Part of a small language model's weights.
Training: a variant of Adam for these matrices, 132M tokens, 8855 steps.
Each number is 200 + 40 x the weight over its row's rms, rounded and kept within 0 to 999. Layers, rows and columns count from 0. The size before them is the row's rms in percent of the matrix's.

# down: layer 7 MLP down (transposed), 768x160, rms 0.0759, rows 591-633, columns 0-79
# up: layer 7 MLP up, 768x160, rms 0.0922, rows 592-633, columns 0-79
down591,100,221,177,200,265,280,183,172,173,187,188,229,253,210,202,200,168,118,164,129,255,207,219,260,185,165,196,272,183,153,159,203,163,240,302,259,212,199,287,192,179,176,215,184,225,249,177,170,187,220,163,236,153,192,179,164,170,161,274,186,170,158,218,180,223,141,154,231,184,181,118,177,221,175,202,221,162,203,184,238,146
up592,104,225,241,187,213,233,164,213,250,193,201,167,205,201,118,172,208,108,242,103,189,230,140,227,188,199,219,188,97,114,201,155,198,245,194,164,146,239,183,199,227,175,174,219,203,159,272,212,233,201,203,174,262,206,208,161,194,180,252,224,194,156,154,244,234,199,173,152,230,209,246,149,203,215,251,163,96,207,174,188,204
down592,102,229,181,191,212,240,239,170,203,199,181,227,247,202,159,163,181,131,128,236,244,199,221,243,137,201,216,247,171,244,271,199,135,178,216,317,178,176,235,176,256,226,159,225,241,138,174,199,181,219,207,185,213,190,303,207,134,235,196,173,206,237,211,219,257,185,133,209,220,169,166,167,172,236,186,220,198,128,215,215,130
up593,103,133,190,171,278,194,207,145,197,196,148,204,219,200,196,174,77,196,209,249,196,222,183,212,218,155,185,141,211,114,207,216,200,249,192,174,210,173,192,213,184,213,195,208,209,170,222,331,244,201,174,237,211,174,236,159,208,249,230,248,279,163,161,153,229,146,246,148,149,184,154,158,130,182,193,141,251,246,219,163,158
down593,102,165,200,169,213,212,185,184,230,193,231,175,222,196,240,181,158,180,202,230,176,149,200,240,160,227,198,151,220,159,223,210,222,215,164,206,156,207,197,247,150,214,153,171,202,159,201,262,171,118,214,184,193,213,184,188,177,169,237,232,204,202,97,210,172,191,186,104,194,150,131,237,191,130,190,102,270,251,176,253,167
up594,107,177,161,202,233,200,186,260,193,183,191,232,183,204,249,125,174,202,143,162,217,199,182,177,176,183,212,190,188,214,157,229,232,158,190,197,214,245,117,206,261,210,232,143,136,161,145,162,232,208,204,190,225,206,164,177,132,161,185,196,289,211,165,215,225,211,278,185,162,194,113,190,210,226,262,228,186,252,202,140,279
down594,105,223,97,253,212,188,150,173,191,154,251,207,192,181,223,210,193,133,248,257,220,180,76,184,166,192,195,256,161,216,206,149,236,194,248,214,139,183,182,223,239,221,162,191,207,188,145,261,190,246,174,201,231,136,189,200,158,229,227,161,250,212,217,198,240,182,224,150,188,227,203,251,252,215,179,180,219,162,188,153,214
up595,103,162,206,216,191,186,95,169,250,183,185,173,175,221,247,295,200,159,182,256,254,187,212,174,206,184,244,120,173,275,257,209,160,259,198,225,239,155,169,158,219,183,221,250,209,230,204,264,183,296,210,180,150,253,200,217,244,249,158,172,149,144,221,184,185,163,193,241,260,230,196,158,237,177,167,171,259,233,219,230,200
down595,098,238,164,165,145,290,150,154,161,207,212,191,211,193,201,218,259,239,127,244,195,182,187,232,221,239,175,188,231,360,169,220,137,175,283,270,160,141,166,238,174,233,205,171,195,211,249,148,153,217,219,260,157,178,208,219,172,236,238,181,161,281,241,237,207,209,172,172,289,238,235,191,255,153,214,240,250,168,204,165,209
up596,103,151,198,239,118,180,191,162,158,162,199,198,192,247,218,255,233,185,211,209,196,183,190,233,168,208,250,139,205,236,265,168,108,146,197,260,186,191,153,206,256,177,262,152,231,241,253,210,285,173,202,202,199,203,217,211,159,219,145,179,157,176,169,239,241,215,215,220,187,191,171,182,179,268,253,241,219,244,177,216,109
down596,105,152,285,177,175,164,227,257,260,207,241,184,177,183,216,170,205,157,169,160,257,184,238,202,140,181,193,199,186,237,194,196,215,222,159,195,147,215,113,257,256,221,188,199,187,178,183,189,254,231,175,162,223,167,165,160,233,160,168,123,226,181,236,201,209,174,214,152,142,235,205,182,320,177,290,219,181,225,195,217,205
up597,103,242,146,261,155,199,242,169,119,253,253,155,206,142,143,164,166,175,192,218,217,221,186,128,246,202,169,225,145,281,204,222,221,172,182,172,134,216,196,236,188,208,212,165,225,232,233,196,204,183,203,196,266,176,189,196,125,128,250,130,239,183,121,262,229,283,188,175,157,150,267,181,159,179,188,209,192,184,194,128,164
down597,102,179,211,150,228,172,257,211,297,191,229,221,221,211,247,265,146,180,261,175,142,207,222,190,245,181,179,202,261,169,174,203,162,216,225,137,161,165,119,213,155,236,200,215,252,228,211,200,186,285,237,140,254,279,228,211,187,190,231,250,216,211,176,93,111,149,223,177,215,138,209,267,242,232,190,253,201,193,175,228,173
up598,108,156,212,196,235,210,153,169,203,212,256,214,172,184,241,237,62,229,208,227,233,163,235,197,178,262,225,184,146,183,219,299,134,173,171,237,190,184,150,184,235,208,205,197,175,202,109,217,222,146,161,219,196,178,249,170,195,204,167,131,256,211,174,176,133,217,224,186,201,159,210,203,175,144,162,249,181,243,123,232,243
down598,105,168,196,186,243,166,134,247,228,147,219,205,211,210,186,211,212,179,247,247,241,145,136,194,194,223,201,247,193,194,195,325,177,190,203,140,188,177,179,191,241,214,134,210,119,143,184,247,218,134,152,261,217,232,150,210,195,240,196,163,201,192,210,192,152,172,151,205,152,280,166,240,193,221,163,222,188,180,175,211,166
up599,092,230,284,211,298,166,165,195,127,177,209,205,225,175,204,206,144,172,193,246,178,161,155,234,198,210,217,148,155,170,277,128,220,157,201,235,222,211,194,225,265,215,298,265,188,189,203,232,264,192,160,229,238,168,209,218,155,179,196,291,166,193,218,235,200,238,214,172,155,190,189,130,110,188,211,266,281,253,111,198,144
down599,097,169,207,239,206,190,156,218,246,195,192,181,199,214,164,201,217,123,124,256,222,221,218,193,222,202,100,261,233,209,134,139,248,157,197,164,247,267,174,275,156,171,244,182,182,192,242,255,231,172,119,202,214,155,109,183,211,227,225,148,240,201,229,241,178,213,249,201,256,223,282,200,191,211,190,156,198,220,202,249,141
up600,112,173,195,154,264,184,221,196,197,210,144,148,157,238,192,209,280,191,181,92,179,210,252,235,200,216,222,228,132,242,185,192,199,213,177,252,199,235,197,234,218,154,243,214,282,215,218,234,216,140,193,248,176,212,209,204,138,217,182,114,140,192,121,206,173,177,227,164,136,241,209,216,214,200,66,139,238,210,143,218,214
down600,109,184,181,211,264,228,167,219,282,177,164,210,170,199,196,231,252,177,178,124,205,243,286,250,223,214,244,280,247,229,146,121,205,184,228,166,204,233,211,209,244,276,145,264,196,229,229,145,175,162,188,220,169,206,222,150,234,273,132,158,137,201,201,151,263,212,204,180,161,251,205,173,260,232,193,171,144,189,178,236,192
up601,103,199,223,92,238,161,99,208,201,177,141,222,146,158,270,181,186,250,171,148,162,173,208,189,146,192,250,195,189,176,187,252,220,201,160,184,117,135,228,205,255,220,216,216,202,244,224,155,210,199,116,234,216,188,208,224,248,171,141,179,152,274,165,179,192,207,154,189,185,219,231,252,215,166,183,153,200,246,263,178,249
down601,104,196,219,152,202,209,240,227,283,211,172,184,202,209,208,176,260,203,107,182,151,136,256,199,176,187,203,208,208,195,218,205,208,244,226,177,191,173,160,135,170,245,198,213,195,191,189,264,320,208,183,242,281,220,194,197,155,169,200,161,271,222,177,144,215,183,168,212,192,123,195,196,218,258,195,161,203,179,208,162,162
up602,088,269,147,183,212,141,190,122,269,212,253,161,192,197,255,196,140,166,240,166,183,173,169,243,181,268,220,240,186,154,177,246,184,261,193,146,155,180,233,193,201,315,229,203,201,238,207,194,238,228,217,150,238,212,243,240,194,150,225,249,226,259,198,204,165,191,253,261,228,208,196,225,252,220,202,250,271,167,199,145,190
down602,095,159,243,223,249,215,162,207,238,203,216,191,179,189,260,259,202,187,177,197,269,178,160,235,188,239,193,128,173,215,181,171,174,178,283,153,242,263,166,245,225,204,250,238,294,157,180,111,174,196,253,222,173,160,211,194,194,194,245,247,252,113,151,201,222,179,187,193,83,184,265,131,178,189,157,153,207,202,188,225,223
up603,101,114,199,157,177,193,200,199,246,192,202,143,211,153,258,168,159,226,199,227,204,178,143,158,256,166,201,155,243,159,213,221,145,220,195,205,195,262,247,208,186,247,221,202,172,207,158,198,278,178,208,256,211,241,106,167,146,142,132,219,157,162,191,283,201,230,190,236,172,204,229,217,75,205,263,150,289,200,145,190,196
down603,098,221,282,181,177,164,183,226,158,196,246,190,211,219,267,216,176,183,200,254,218,227,180,173,273,143,159,200,194,197,217,148,182,242,253,138,180,33,244,207,151,223,172,127,167,166,186,207,193,201,238,234,190,179,200,193,199,189,236,156,221,190,182,235,135,224,247,190,194,113,281,232,167,165,141,139,164,181,173,182,223
up604,097,211,192,204,227,222,128,147,276,282,257,315,227,221,253,173,173,226,195,181,219,231,220,198,213,199,190,242,218,164,215,149,190,226,177,218,202,126,183,193,194,178,170,196,175,187,119,237,184,169,194,193,216,166,188,195,290,234,198,143,207,225,221,173,163,240,140,198,171,176,223,199,195,284,264,158,203,269,224,231,292
down604,098,206,251,166,248,229,178,254,234,212,198,176,170,185,162,202,151,282,169,184,259,173,186,211,186,232,239,206,202,155,91,268,230,223,285,243,216,235,203,99,248,169,145,212,170,199,225,129,211,217,184,190,202,233,225,85,252,191,189,196,175,248,184,251,276,150,211,278,132,232,117,174,232,235,170,181,171,225,222,191,187
up605,099,183,154,182,270,217,165,168,228,173,163,179,226,177,191,199,176,211,167,212,216,176,182,220,251,196,202,186,153,205,186,282,194,255,144,226,242,282,156,116,182,202,235,200,146,225,227,278,220,230,308,199,177,191,263,177,233,231,142,172,153,213,229,226,178,154,197,136,179,217,183,194,248,159,213,216,237,155,163,190,156
down605,100,197,199,180,241,172,156,260,171,193,248,179,155,189,181,204,183,164,213,203,216,194,189,286,177,248,256,184,218,238,191,165,207,239,195,195,202,185,196,192,193,198,213,252,238,163,174,188,158,240,161,272,271,222,159,209,235,157,198,219,132,256,181,233,222,165,194,232,184,211,199,218,132,183,239,270,294,127,204,223,248
up606,108,158,208,195,228,157,203,210,187,226,234,206,158,205,183,145,203,244,205,281,156,158,138,172,173,185,220,177,198,221,311,180,233,185,195,304,177,200,219,118,280,214,256,203,202,183,183,162,189,152,189,203,182,213,166,178,291,166,216,207,239,141,222,158,181,190,183,154,207,171,129,226,170,207,172,202,219,235,202,204,230
down606,106,217,209,219,202,194,277,193,286,192,283,232,217,170,158,195,214,149,189,191,219,156,141,149,169,186,238,316,136,237,251,135,169,194,264,241,205,174,236,182,220,246,263,175,197,167,218,265,167,224,196,222,205,238,177,154,271,246,139,212,199,153,240,203,198,169,249,185,162,214,186,249,198,207,152,209,238,205,228,223,175
up607,107,121,177,200,192,201,84,164,254,162,179,222,164,255,143,241,213,168,234,162,290,137,135,232,161,179,202,204,121,201,185,145,157,192,198,174,238,181,247,186,207,296,217,254,237,210,276,261,214,174,221,183,190,220,184,227,244,158,233,190,172,194,234,139,168,198,149,231,180,215,160,176,175,206,168,175,203,178,213,149,134
down607,107,192,186,182,206,192,144,222,205,183,152,187,166,186,52,203,272,201,182,193,164,228,183,213,170,295,216,177,255,202,168,199,187,230,197,197,215,126,175,201,202,285,165,147,174,259,206,162,157,200,248,184,239,174,188,212,205,221,164,195,206,181,202,209,233,159,243,158,103,252,129,191,193,217,195,204,286,153,184,172,159
up608,099,122,198,218,172,196,212,142,213,142,178,192,274,253,186,228,258,130,243,202,150,234,204,247,276,153,211,184,140,228,150,219,214,230,172,214,200,267,171,232,232,208,136,192,182,166,224,182,214,220,207,99,236,204,241,197,153,192,192,134,212,246,195,156,258,139,132,143,153,203,152,169,232,234,273,267,135,194,230,201,205
down608,102,190,208,178,163,197,176,268,198,192,212,227,173,208,207,180,212,140,224,205,168,199,267,189,251,260,194,214,208,232,163,212,165,120,186,239,244,266,193,254,286,211,239,184,177,221,163,178,151,276,218,153,168,201,160,259,235,264,209,273,133,204,165,242,217,124,211,200,207,149,222,268,283,177,227,165,163,196,246,220,217
up609,108,176,155,170,214,153,177,196,177,175,159,168,247,293,240,147,202,142,210,184,176,233,223,219,224,155,190,240,168,145,199,189,151,211,188,175,231,201,195,184,140,185,201,227,255,172,260,235,234,272,183,265,227,181,218,197,220,185,179,262,198,191,190,187,184,211,165,166,232,324,219,172,222,169,232,178,189,215,165,241,145
down609,103,190,155,216,269,194,203,184,174,172,202,173,226,235,204,180,224,122,228,249,216,183,218,182,221,174,162,189,206,224,177,278,224,264,264,194,200,197,200,237,219,106,238,271,241,177,248,211,191,181,110,223,237,190,172,192,201,199,166,186,205,173,177,282,159,213,180,206,253,193,179,257,233,178,196,154,193,208,177,198,153
up610,099,204,148,179,205,217,269,248,255,120,191,200,163,154,254,215,177,187,177,203,211,180,113,185,242,189,199,118,149,260,243,219,225,206,198,133,186,187,133,226,194,158,156,167,112,221,161,222,214,215,127,186,292,269,194,224,203,142,153,138,171,263,249,207,167,254,160,180,222,257,167,259,294,187,225,190,160,196,185,183,112
down610,096,187,198,167,185,212,200,169,192,184,167,223,210,261,214,179,201,210,96,219,187,206,211,190,140,165,181,235,175,236,232,262,214,159,284,258,250,163,149,197,197,192,199,125,94,257,220,194,214,193,249,237,198,215,283,153,157,227,271,185,195,183,232,283,215,192,170,188,210,141,226,219,230,238,226,156,197,218,261,262,205
up611,095,207,162,148,198,163,118,221,252,128,249,126,220,183,252,289,187,195,225,204,121,261,150,241,143,227,225,172,231,150,159,218,245,236,197,187,208,193,127,200,225,242,190,181,175,209,207,134,229,220,154,156,239,166,252,212,237,166,118,201,260,239,200,171,202,225,224,170,236,257,204,211,205,181,211,183,287,204,175,171,114
down611,093,196,226,199,199,275,204,177,223,202,196,283,199,214,234,155,215,165,161,200,291,137,273,192,193,143,216,181,170,255,225,192,178,215,286,210,280,182,209,246,193,164,224,182,219,197,173,229,191,163,279,247,166,166,184,173,221,194,192,236,158,188,165,209,221,156,153,206,171,195,202,293,111,230,213,163,58,206,224,225,204
up612,110,203,238,139,248,188,245,206,239,234,207,229,195,294,191,193,171,174,223,276,153,268,128,317,205,185,174,182,169,156,166,206,147,184,177,200,181,140,172,149,213,183,235,232,228,257,345,220,197,255,88,204,166,99,121,112,142,165,223,228,210,210,191,162,195,222,191,200,179,244,219,203,231,231,96,217,201,208,185,180,195
down612,106,186,240,174,180,205,205,225,220,222,194,186,215,248,219,249,209,192,253,177,142,213,179,192,188,193,193,165,188,130,276,215,210,240,213,210,115,184,135,163,214,149,167,247,215,216,244,191,260,242,256,239,183,167,82,217,183,132,244,156,162,210,217,260,104,236,163,232,142,205,215,243,230,267,229,132,238,277,215,194,167
up613,100,180,191,180,216,280,190,180,176,166,194,144,203,167,213,207,195,165,163,220,202,117,223,224,226,204,254,213,116,165,286,142,216,230,185,151,211,132,158,190,187,114,162,175,174,243,143,245,211,214,172,214,260,308,184,150,215,176,186,188,180,193,177,162,182,187,155,273,167,186,191,147,216,168,236,169,195,195,182,188,150
down613,098,222,213,227,242,202,235,171,163,256,183,226,183,135,235,145,256,156,237,169,171,182,192,186,171,217,300,144,268,160,146,198,169,191,254,201,253,242,183,215,192,324,210,159,248,136,224,210,136,316,199,187,183,166,196,197,131,237,228,187,223,255,184,163,216,174,195,235,224,133,170,203,93,217,217,237,252,139,176,218,214
up614,104,228,204,187,202,186,186,180,181,157,196,242,151,166,157,205,232,237,210,205,235,147,247,179,181,205,250,268,182,260,191,225,206,252,178,169,152,166,202,180,194,163,194,217,236,169,231,190,206,194,173,187,183,207,225,142,237,162,202,217,269,189,130,225,283,184,205,187,251,258,179,160,195,176,324,173,158,160,261,168,150
down614,102,209,207,205,186,216,234,179,168,218,195,158,265,166,168,191,194,223,199,175,184,181,236,197,210,296,188,243,277,155,191,210,214,239,307,189,176,251,292,217,203,176,212,244,194,139,191,229,169,209,174,107,160,242,198,238,246,176,176,190,199,176,217,193,261,212,240,271,235,128,187,219,152,225,274,157,243,211,158,200,190
up615,101,201,147,244,244,205,201,227,220,218,206,224,192,246,207,199,159,216,134,165,197,239,185,176,203,187,209,178,141,159,197,230,137,242,196,318,178,233,107,182,200,140,209,219,142,225,200,180,179,292,145,164,195,232,146,198,104,182,224,245,235,215,234,216,227,209,244,184,218,246,187,200,111,233,200,189,241,249,219,229,310
down615,101,135,162,197,243,177,236,150,201,168,242,178,205,231,177,190,209,205,204,200,163,177,191,153,180,165,176,221,179,292,159,228,230,162,221,183,161,170,200,197,98,217,177,203,195,182,175,192,198,265,235,176,221,176,187,233,154,224,223,241,195,206,218,234,171,229,224,156,294,279,159,150,169,226,144,238,160,295,239,165,193
up616,106,178,219,246,162,149,129,204,195,128,191,198,209,159,142,196,183,212,232,196,137,185,222,173,193,188,215,223,188,221,226,155,153,175,165,213,186,185,281,240,203,129,211,184,170,174,182,111,140,268,226,170,190,273,203,264,264,160,255,249,160,244,182,251,162,164,236,151,227,253,169,183,234,180,226,236,236,176,237,192,183
down616,106,207,124,229,234,199,214,212,196,194,165,153,169,171,183,241,185,187,125,257,188,147,169,180,163,144,224,94,170,317,238,202,193,176,238,203,179,203,205,174,196,144,210,174,189,217,216,124,198,182,168,256,160,257,140,213,277,214,223,237,162,273,311,229,144,152,147,180,204,264,184,76,258,167,130,145,200,239,220,228,153
up617,100,205,192,119,118,148,237,197,175,190,230,172,199,251,288,175,229,159,261,218,172,260,239,222,178,229,181,209,197,201,232,112,190,211,176,247,235,219,276,207,169,192,160,110,215,196,231,198,218,164,227,202,195,198,210,239,223,202,205,154,169,202,158,188,204,243,227,172,203,222,186,187,190,203,183,211,314,227,244,185,169
down617,099,216,160,243,170,234,216,175,156,211,191,198,208,199,151,164,223,127,212,209,225,202,264,215,174,187,199,256,184,199,197,181,231,190,250,205,119,223,122,195,221,258,145,150,201,184,264,238,169,199,225,224,272,201,222,194,173,190,270,212,81,217,235,191,214,225,192,149,161,242,86,193,124,199,208,224,216,184,145,204,225
up618,096,271,158,127,239,169,103,238,168,214,196,254,208,180,263,148,109,211,100,208,146,288,248,182,169,141,201,199,173,233,251,202,164,152,175,224,173,230,243,184,277,156,260,216,200,129,235,242,230,257,144,183,150,179,167,198,255,228,204,226,187,217,209,201,208,193,271,212,241,236,218,212,258,180,177,165,196,200,209,208,229
down618,097,183,206,157,170,204,139,203,200,196,193,236,194,216,237,207,186,146,205,181,183,160,140,231,244,224,218,212,121,147,230,202,183,204,200,172,227,201,230,230,276,218,290,159,129,162,226,245,181,137,179,183,226,226,237,256,211,215,197,269,231,248,180,187,227,149,203,193,232,179,147,138,170,155,254,203,224,192,83,250,227
up619,115,173,218,267,184,185,140,222,214,239,228,214,224,189,118,187,115,227,235,146,225,283,209,212,190,203,193,219,166,215,273,114,131,247,189,281,200,184,119,165,211,178,208,168,157,171,219,165,223,214,131,224,243,194,257,175,198,261,158,224,237,147,147,206,231,178,194,145,203,160,212,176,152,225,209,163,171,169,193,170,171
down619,110,229,218,214,212,234,165,188,257,205,229,236,187,201,176,220,175,197,280,203,183,214,212,182,152,204,242,228,243,200,286,268,139,271,139,204,197,193,175,139,258,301,194,153,215,233,160,204,277,156,195,237,231,214,190,113,194,229,201,195,170,201,185,226,194,183,183,188,216,186,181,177,301,263,272,219,187,201,214,172,231
up620,108,152,167,147,251,183,215,218,193,197,265,145,210,236,192,197,205,165,242,202,161,198,281,237,205,248,163,131,234,181,210,192,246,254,199,221,146,260,163,295,219,210,198,176,217,149,180,216,203,149,178,110,219,167,177,223,197,206,294,177,139,248,109,222,197,205,142,182,163,125,220,170,198,172,205,161,227,146,169,211,139
down620,104,235,197,124,172,235,193,183,234,191,264,175,197,183,177,230,144,214,215,139,260,212,216,216,162,230,202,150,183,280,209,197,213,265,253,215,214,218,206,191,145,178,157,243,258,239,255,227,210,197,262,217,201,178,201,153,134,140,221,270,208,202,251,208,171,191,292,235,299,194,168,115,170,152,184,202,173,185,251,161,154
up621,086,205,162,194,196,135,221,140,205,217,158,192,188,250,69,150,227,196,190,200,276,171,128,268,224,211,213,152,170,196,181,131,264,288,210,185,229,292,185,249,157,114,204,213,241,219,205,239,185,212,199,224,211,214,173,198,220,180,244,179,251,198,202,141,275,255,220,168,239,197,162,137,142,187,138,174,208,240,225,206,198
down621,092,195,152,202,246,192,220,176,211,204,208,176,183,229,154,197,198,214,192,247,169,157,250,162,228,226,169,204,201,179,318,213,202,196,238,233,200,212,184,197,184,132,189,167,269,188,186,181,189,197,244,276,126,132,159,153,162,209,175,214,212,209,187,160,232,270,227,180,172,288,173,252,192,84,139,229,133,237,270,169,223
up622,107,162,217,148,244,218,154,173,189,171,193,200,172,177,164,280,173,177,175,257,240,164,167,271,175,184,179,243,170,203,136,188,261,192,153,243,223,179,94,253,185,224,189,218,196,257,188,114,196,220,177,198,202,137,194,183,272,244,233,227,215,228,245,218,215,141,207,254,227,180,156,198,231,203,156,249,175,196,189,191,198
down622,102,201,287,170,214,231,151,177,196,198,228,99,199,135,186,256,168,249,173,274,200,187,167,280,251,205,208,211,154,188,199,185,138,226,157,198,156,203,203,128,178,167,157,234,190,152,152,235,212,141,168,222,160,131,143,169,218,204,228,148,269,246,175,173,240,138,168,201,233,188,236,199,184,159,185,231,201,228,234,131,256
up623,108,236,188,269,271,186,153,230,205,191,300,223,153,216,218,206,218,191,245,265,165,246,286,237,198,178,197,148,111,263,218,106,258,177,188,175,181,192,120,216,234,138,144,187,155,239,239,242,102,175,140,206,208,188,192,192,209,155,167,178,170,223,173,228,297,135,153,226,217,236,117,171,109,237,188,249,223,263,138,227,171
down623,103,222,221,124,179,197,154,214,183,179,214,252,167,205,224,232,161,225,148,156,275,213,181,175,229,209,221,188,189,211,214,249,231,197,187,193,65,217,191,216,236,176,241,120,188,204,137,260,263,175,210,157,273,221,134,191,220,173,164,206,210,140,242,270,116,191,195,150,186,193,198,235,235,138,192,188,218,261,210,192,210
up624,084,217,229,221,173,170,205,197,234,149,220,166,176,194,220,213,197,259,155,230,176,229,222,242,87,142,220,199,202,228,216,187,251,256,181,235,159,195,193,170,236,244,177,298,243,227,204,225,171,139,161,145,245,263,174,181,236,189,247,205,272,222,117,174,224,205,292,204,151,169,198,164,145,163,156,221,215,260,235,195,130
down624,095,177,220,207,164,223,145,230,175,222,193,150,205,162,178,224,169,200,115,176,261,269,227,147,257,277,216,252,157,193,110,155,266,183,248,190,211,190,207,183,219,167,257,191,216,161,209,203,233,225,218,195,185,252,222,224,176,158,174,230,293,113,210,212,193,227,164,195,218,180,177,212,204,200,166,260,155,219,204,175,246
up625,075,244,202,308,131,186,253,203,110,247,67,285,306,204,172,193,112,220,161,188,151,174,208,194,228,224,205,237,164,157,125,192,198,209,293,193,207,152,216,206,267,115,168,205,186,238,153,167,224,143,216,259,183,235,194,237,197,224,149,190,232,153,228,239,192,229,184,160,224,165,193,240,188,180,162,176,164,182,178,214,262
down625,073,168,243,90,297,203,143,217,284,192,409,117,151,215,210,200,307,183,233,232,171,185,188,241,155,155,193,156,220,229,273,238,204,139,199,233,187,225,238,207,172,268,211,196,231,225,239,265,180,220,160,153,202,142,167,184,191,187,182,203,179,226,215,194,244,202,212,223,209,231,178,156,177,188,216,204,215,210,197,119,177
up626,088,139,117,225,150,177,103,187,285,222,187,156,201,143,175,220,242,252,233,169,203,169,224,257,197,240,205,205,237,252,212,188,227,220,186,133,171,212,161,148,197,272,239,209,218,252,150,189,139,204,139,178,239,137,181,282,255,224,272,238,219,190,139,187,176,224,178,198,221,232,180,224,194,316,179,171,218,235,193,233,159
down626,089,192,188,182,216,285,234,191,219,168,188,178,190,165,226,194,187,200,230,136,219,192,171,207,207,233,209,261,93,173,139,187,231,311,262,163,183,177,104,157,184,192,306,175,198,232,178,205,219,214,195,203,177,272,150,194,200,221,193,192,241,173,197,206,206,237,197,242,158,156,209,201,132,166,222,195,89,250,214,212,172
up627,103,179,170,188,179,203,156,160,208,222,170,166,302,146,177,158,161,199,175,196,126,247,206,207,222,204,212,110,276,182,175,204,163,172,182,238,221,208,237,145,209,224,250,307,214,171,217,149,222,275,195,171,157,168,223,205,178,209,215,181,204,184,249,220,192,206,182,221,229,157,178,165,199,222,194,250,272,211,214,150,168
down627,101,196,209,197,210,266,246,261,131,200,216,189,215,205,209,248,226,255,168,190,168,206,178,195,154,180,227,204,208,229,135,202,207,166,230,225,207,235,213,244,92,201,217,216,261,170,242,249,145,183,227,158,178,263,194,258,187,190,193,194,147,182,197,191,243,205,176,207,131,165,223,226,177,198,210,226,217,146,228,192,139
up628,104,146,165,145,221,144,153,213,199,163,192,184,223,164,275,209,142,228,146,199,209,129,175,175,262,236,150,204,133,146,164,174,170,261,193,239,175,155,171,201,258,129,181,305,156,214,186,292,257,193,157,136,210,195,173,167,210,237,206,254,198,134,171,223,151,199,193,251,213,203,186,232,206,191,223,227,163,173,172,254,232
down628,107,200,177,226,171,264,219,92,277,243,191,169,193,177,202,140,185,179,203,210,172,190,164,183,211,192,203,185,229,217,197,270,229,80,220,230,219,173,227,202,192,243,115,197,207,170,196,203,248,237,228,177,241,211,212,190,171,310,182,193,161,272,170,203,175,147,159,148,196,180,169,155,168,256,251,261,265,233,171,179,200
up629,092,192,210,192,143,203,209,166,235,191,213,207,213,225,207,161,267,191,221,293,201,184,189,255,161,247,119,206,165,197,218,267,149,123,191,186,196,81,190,159,212,190,198,301,204,181,222,221,150,216,160,160,208,179,157,255,184,266,216,158,194,270,222,140,215,153,130,194,151,245,207,167,157,166,290,199,171,211,180,220,277
down629,092,215,159,189,139,124,172,178,305,200,218,146,230,215,196,156,121,251,203,208,199,214,185,227,165,205,172,192,241,187,275,159,167,214,244,184,194,246,262,249,181,249,233,258,218,211,236,171,217,211,207,115,241,89,271,217,198,189,231,196,146,165,248,241,161,241,192,136,210,182,247,162,266,282,136,186,188,200,212,187,189
up630,086,214,220,140,212,137,173,193,271,88,248,101,292,176,167,185,176,246,256,144,139,226,194,216,170,134,241,215,200,192,159,201,205,168,202,135,220,169,215,141,218,282,228,188,178,236,185,166,232,155,197,198,184,197,155,212,134,237,190,165,199,259,207,282,163,188,186,215,163,215,225,185,264,222,214,270,209,197,205,196,130
down630,092,229,240,249,190,208,189,259,132,202,189,208,189,193,249,208,145,263,141,194,208,209,179,205,250,210,231,184,201,198,173,208,185,233,291,219,252,236,192,249,235,152,300,217,257,133,216,223,197,177,131,207,201,169,206,181,198,235,196,228,197,235,127,233,193,181,228,213,157,191,149,142,182,195,174,205,184,200,227,193,236
up631,107,236,236,220,219,222,201,141,118,257,227,199,174,266,218,217,191,178,210,237,149,277,149,204,173,148,132,298,205,287,156,235,252,211,171,212,138,274,213,157,108,169,208,243,207,153,202,200,177,245,203,156,215,194,215,171,180,187,183,140,187,254,190,211,260,134,198,217,177,183,207,155,189,144,241,259,155,234,236,198,221
down631,108,240,219,197,245,190,198,206,168,188,169,184,223,176,223,183,183,241,199,201,216,222,190,167,237,186,97,215,181,241,187,194,241,205,172,119,197,192,285,209,121,200,253,190,226,133,141,204,144,266,229,224,144,121,249,269,133,191,124,207,186,221,207,185,257,156,233,223,157,227,273,88,189,190,302,240,203,288,166,287,164
up632,108,185,242,198,217,207,193,184,126,155,225,145,208,158,193,201,158,203,272,222,251,229,211,225,174,252,170,265,179,228,187,170,273,148,160,175,213,186,182,201,219,168,211,234,217,140,252,210,202,215,204,161,193,194,270,189,169,193,192,144,190,266,166,205,201,127,233,207,196,209,252,140,264,245,203,244,213,244,261,199,226
down632,104,205,157,175,247,206,182,171,175,215,213,198,208,261,204,186,233,267,255,275,213,191,261,138,191,201,201,240,241,209,239,226,174,204,130,260,226,147,185,253,186,180,283,210,170,141,204,192,160,201,148,193,144,158,203,147,118,157,166,160,161,184,228,212,185,194,226,246,180,195,205,141,211,170,191,167,250,184,155,148,249
up633,090,193,228,171,190,190,129,154,234,167,237,187,186,265,208,193,220,212,189,304,209,218,236,194,215,146,189,255,230,299,216,202,162,164,177,222,200,157,178,233,173,288,209,233,210,220,158,222,179,209,226,164,128,147,181,196,175,97,271,209,275,169,200,201,193,160,208,231,204,232,195,200,202,262,138,220,200,168,229,181,266
down633,099,200,243,196,181,276,160,158,231,148,152,137,208,223,195,179,220,161,157,237,240,175,194,156,194,192,223,249,101,202,178,246,114,290,155,248,208,185,142,280,246,119,282,156,226,209,169,173,211,187,222,225,163,212,182,189,263,178,198,197,124,133,215,250,177,162,189,166,260,204,242,138,226,128,151,160,185,201,181,188,198